Part of a small language model's weights: capped logits.
Each number is 128 + 24 x the weight over its row's rms, rounded and kept within 0 to 255. Layers, rows and columns count from 0. Numbers have three digits each. The size before them is the row's rms in percent of the matrix's.

# layer 8 MLP down, 64x192, rms 0.216, rows 0-63, columns 128-191
100:161121132095122141130141119160084114158128164125138151127150128173128144163097131111133159091112117099135187151151168086144152120190132106116123122141148125105133111130154118143136120156140139
090:137119086138104127117144145119116103101085123138105105121174099132129125130135153151133107113085182132139116113127139127151127141116093094162112136116136166129150194073143124154122114114109137
100:141121118123120140108159160121141137151131134145097137111099115113132105127095190136161122148144125156128114084145110145104067166149145119113131100155099167112182100122160145128132118127115121
088:101135120124122146119127122110141147127127149103141118123132071153124087106127151104148126142115138130106157094146096099137130097124150121131179114101144131170131132112145132134146151160141115
096:150115141165133126144124176116132132121146083145116132084161185162101189112092128126106125115125154133136146125107147121130124090082102104183110118120138119141154150101104131102139162134067099
094:144142099140106143154073133155083174109127117131108152187139155167167139137136107116133138143136149110143133132075132111134162153113136097179135151169128142115164150110128142107125126167133141
097:110143104096115098128094108122151147128095099115133141141140105154140150109161142147126103118109121161124121154132136121136127156151135098179099112146140160100122110167125179147171114138104124
098:152125160143127102119113101136080141127143175137117130107139156103162125129138096123121102136126146104140084147139137158133149125095121133098125138098160129166149119121069101136101133109146132
096:121149150118086125150094100125068097159126140149106153115148165117121135130131137121139149095142091096148169117172137122116151140150094154120185130112119136185129142148148126118135134180127171
106:143101122103129084147126140131136151144167126138079160110107129073127138126095118166114103118147134154141140108141121143094166125097145110141086130162079144126100101145142118130180113099131153
094:119163136119153137126162111119106075161096138120129108154128133104132149100146084136151134150123126119124104134126098141129148127125142127166162141151128173134115091123084116123103090118122163
103:109128108141136091147152156146119149126122084129096107164146111115102138128118145126114091162164157098129122100078117154122064123091129123143122165126093106148124139103129092117139117102125115
096:121162142100120172131107169127142123102124096095121135117126124161108147116113070114121132113100101121134118148176106104122144134139176129126117147106127134103116129147117170144057111124155139
118:154120124117097086154142138146110192128149089114092144121137137144069102102141138133133118119113101141155080107108086144168130154124140145155120130133126130102141132112151115098139110119106126
097:127144091109135131106108147154104140149149132070105127115100101131117099122120124126105139122127095136170111134132157126102124131146161146098111112146135150115162174146154099109143149156157127
101:180149104150117087077097134172137099114152136127131110103098113163156116122137150135125104127129112110130109150173134201146108129137182144150164129136099137126143121137093161142117156098129164
103:171119138122102125136165183152123111104139154079134135151168176100124139123102107079125106122128131133155135147131127143091131143118146120078142119119094115177152138156144143108121126111128130
097:151125095120137154146159100105152162118135109137132177156102149108091138131136123097153110186147162119173119104165094102131120149113153122106113133120140093160104121106120130104145127121104177
097:138125113142128120113135171152114111144107121157086136140094150096133141144085146138109063097094128160073169179145089157109147095097120117147116156165125133111098177126125128116153147124096109
102:165098109158092101116135146125117129127125178133131154135107150178122138155100126152104116151169157140164112119159147115152138140116128085132093173131109109108134118140131110150162125142218112
101:115126133075125132152123097116137130161122149146132120163135138143175086057089113103141098131132122135118138146071133109119122114133125140169075108111167145164117142126121108156106108146142105
097:135145146115105118150171141098129113140105132133117114111120157201138099117133128112141111123137129135117182124137112103149085096155109154135137119146126099090152109126100130189086158110138088
109:123145140153102150098119157124138120105102145152154159128093143137131103136158190111149149120206133148081109146119127111093115163116114168126161095135118166120113113182121101135132104117113126
106:164136121103142150196150142120167161148123118180132142105126131152102164117150163160103142081102101107127141132164129156116113113121099148121139099103088145143116143172109085157167115104142093
101:146162163102128110129123170096066133081139136115129127102112128113122111148146107112154127138152085121139107099101161124152144134097128126116139122124116139109133134086067151126128100133161132
106:130151108107130104154107146133175105146135114155164164130146107166108128122184119128157108127073141091130133136157159157151115131152132086151088126119134158086129122178121129152127133104137136
103:083110135122160129134178110152126172149143134112140111105134071141125120116107099130105102132131146138134142110135122163121160121134112131158160067179148155124169113149109111158141098149128109
111:140109158177125151140148105124118127143123117156101113139179151171126090170121152134146109174120161135113130156134135131117115163123112130142095119115084127121125149114145112168108136131113081
099:126109089192145141141139126170125105144132131166147125124129123131146079089125130144100129138154141119082158115127121138149150074124133127056121133195158130137087142153135132137112120121147134
101:133097143112130144152139072151091126136101148102123118117099122143108132132148141144122108131128143135135123110122085156134147127101173130152190105117133114154115111114131153065107154079164149
094:100112147140094135146142109123148114122171117118138074127124068132125123146161127133139090161134123176136166168145113168134114128112143147130145152161101085142135138097104145147148136117087104
101:096136144125135171122141141114112144152148135132123127127145161101100110087158127098076105074162127154114136153102133166095106085148107104126125160165142115125114117131075145135131121144106132
097:165115127126124128135160133111151067107126114098118171192096116131118128132144148110101135151103115144057135096133175162116164114170130130113165113106134103124090127149127127115096106125125139
094:182112158107146113146114147104153101153154128143111152135118145114123112119091160154147110140091124090175119140138157124127116176143087115106181145133109136086111134114106129181128084119137149
103:130119081106112131126138161180131144148111114184136076157119135163132132092129135136155133105118162154135110116132075127075139166101122079081092162094139111084114128129161113121095113111161144
092:115106147133146121106121136115135123130117122133112119124123130094142112138102102115146134135115101127184104132110149124140127125105116130112122143135113124157146094160153165113121076140147137
106:129127108099089124164112126117139126169166157156134159169146156138121098145133151179093108103175144164126158160121095131158107136146184142131147140145084075168124139140120117136102173108131092
101:114105126126161097105171105098109139149120176085130140147132088150134175130143126129148120129147144130110140150131115167130130162058123131152116149131153125132148138147131092151113108116137171
101:132137070123117118141137124166116106171135137150131119131121151151154141144109131120125155089115153108133141076057145095168149135092142144131142120143144149171101168100133139139116137120100151
098:123192137112126133125100132134124120153153121148063170121120140134155154095150140104159115173102127154056127164145146111109084144135077138132120112163065087145143067157138120151131126125066134
101:103182104159119088100126115115127152131145121094130117104124133125112126113122131191064077168149138115112132105127130107092099100131142114104092112160173143103143149113092133153095117137144097
093:165127096131115150129141124142115142154102122169166179106179135137135137126150149131146178115139119122124132119117141139189094100111128108076112167132129117140087101176118169146160120097111134
088:103092169131075156153099129095073108131147142128105143111155133137124107133152137106154157117111175166128163092094126127129174128112152129112156108094131143114094074155144129147160087097155134
100:075137115132124167174104063135147092135143101083131161106110125142128157120107141106136123127128091092145146178137146123113136124145190121109113092126142139119156140125112118153150101103078122
100:090164161094134164166132091096118089116099123138141128094131137147151128145154164159149106113139149115164131099162147132102088128148095169138119144133136119127122151145145083167131073138143148
094:090131098131145151125118090140144095121105156126181104086142157126172102131120145122121088130106118172098157139112171107077096146115132095102165153077143132134104126125160134122089148143139148
104:128129117154175129155117099147120133132123117113149119122090087146161097119138124105095145149113158140149109126123136119159143157134125117111086127171112121127094156114144163121125154106132087
100:105105124144139107157144126181141117136090121132175167150126116151081136137132127071167116175146170164110143097105138101091148106178165150133166149154142142135099179116147096154119137121134131
102:134140135100175134121127137093129163073069114121126142122137136123132109133168171114128120116110161132133104161098104162113168110116153123133117129142134118145172134173138169155149131101170109
109:088150115129172115113150170152169160133176122129142191167148111133134111143152167122140118117154173177113111107106134096112157087090136161145153132107115131112120126110156081107128118130108146
101:129157132148140129159067156102110115144153151137124129102086122116125126122156160136095135102142123099109120109148122121091124120120143138117122156143090145142148112166122123184147154110152106
105:123096130116131122132110150119103132135137108142122175130124100146108121119122067147142139089095111140191079160135140131114132139195090128168126129114105100125146101133130129141087101137154145
098:106112138179122141143115129145101149134131142097134165115107115152138159178101101117156126116122183135151120125141184082140130154133154157126121185112148160131072127153118139180134136168125106
102:169126116137114152169122162112148101133105139128145118145151138129084141137076144135113100117155138085092142148132129141136099111130145135103139148094114138124105106193132171170150108155128139
098:138110097098130143092165136141160118146150122116125136122123132070153169150083093125150081132150131145139121175146129150144169095137077169128133163141104100154124130124138108143141110124141125
098:131122109119129085114157144090135159158115088153128139132150141099143089112103109126117168147121106121129077136144167077127132132179126144160116103101130127119138145154160106166098107122134123
101:168167144175116127136094109132126139108096086160155190103115143124120127113135129126145123118135125118114117075150137090141139154177113133097130132136142155167111123121149142137131157141120152
097:130128175136127134087135128132125107120135110138088106130138129137136136173105148123087116140121139135099142084112141131123142115138137149163135107110101117107122137145172193143095087152106087
097:119169131169149160151121115122124174168128093113106115158135100141126118126120136160169120119121145118109146161136109125137144161138108145108124099143085127130139101131143113145101072136152099
099:160151133134075076163165124103093134135135117170136130158143129103155133099147157107144127149106156099091106153143139120140120117139109151108135105152158111134099119126118173129134165152088095
097:104157149120084140129151090175131102108152128120177143090138086126148135121138149127127105129111131125130124115092141060069125137086131116100123130131122113088125130116135115099163136197098136
111:149120115136123146177106124131132155149126133110114095088123104109121152155135096129152122153116145137120079133086119140134104143131112140091145096131096111124103117114135113119138118174091161
098:127143116122122142114129145164135135153131166143115147133157091132094141132143086121129138120108128102134115104102173106105146128123081135100121174140125139156142136115112110158133118087130157
103:137136143147141122104131131116124087146186163152149128058165120126067084121154138131079168098127139111125154141092157160136127133123129072120141115114099115133186144111143146111127135140161133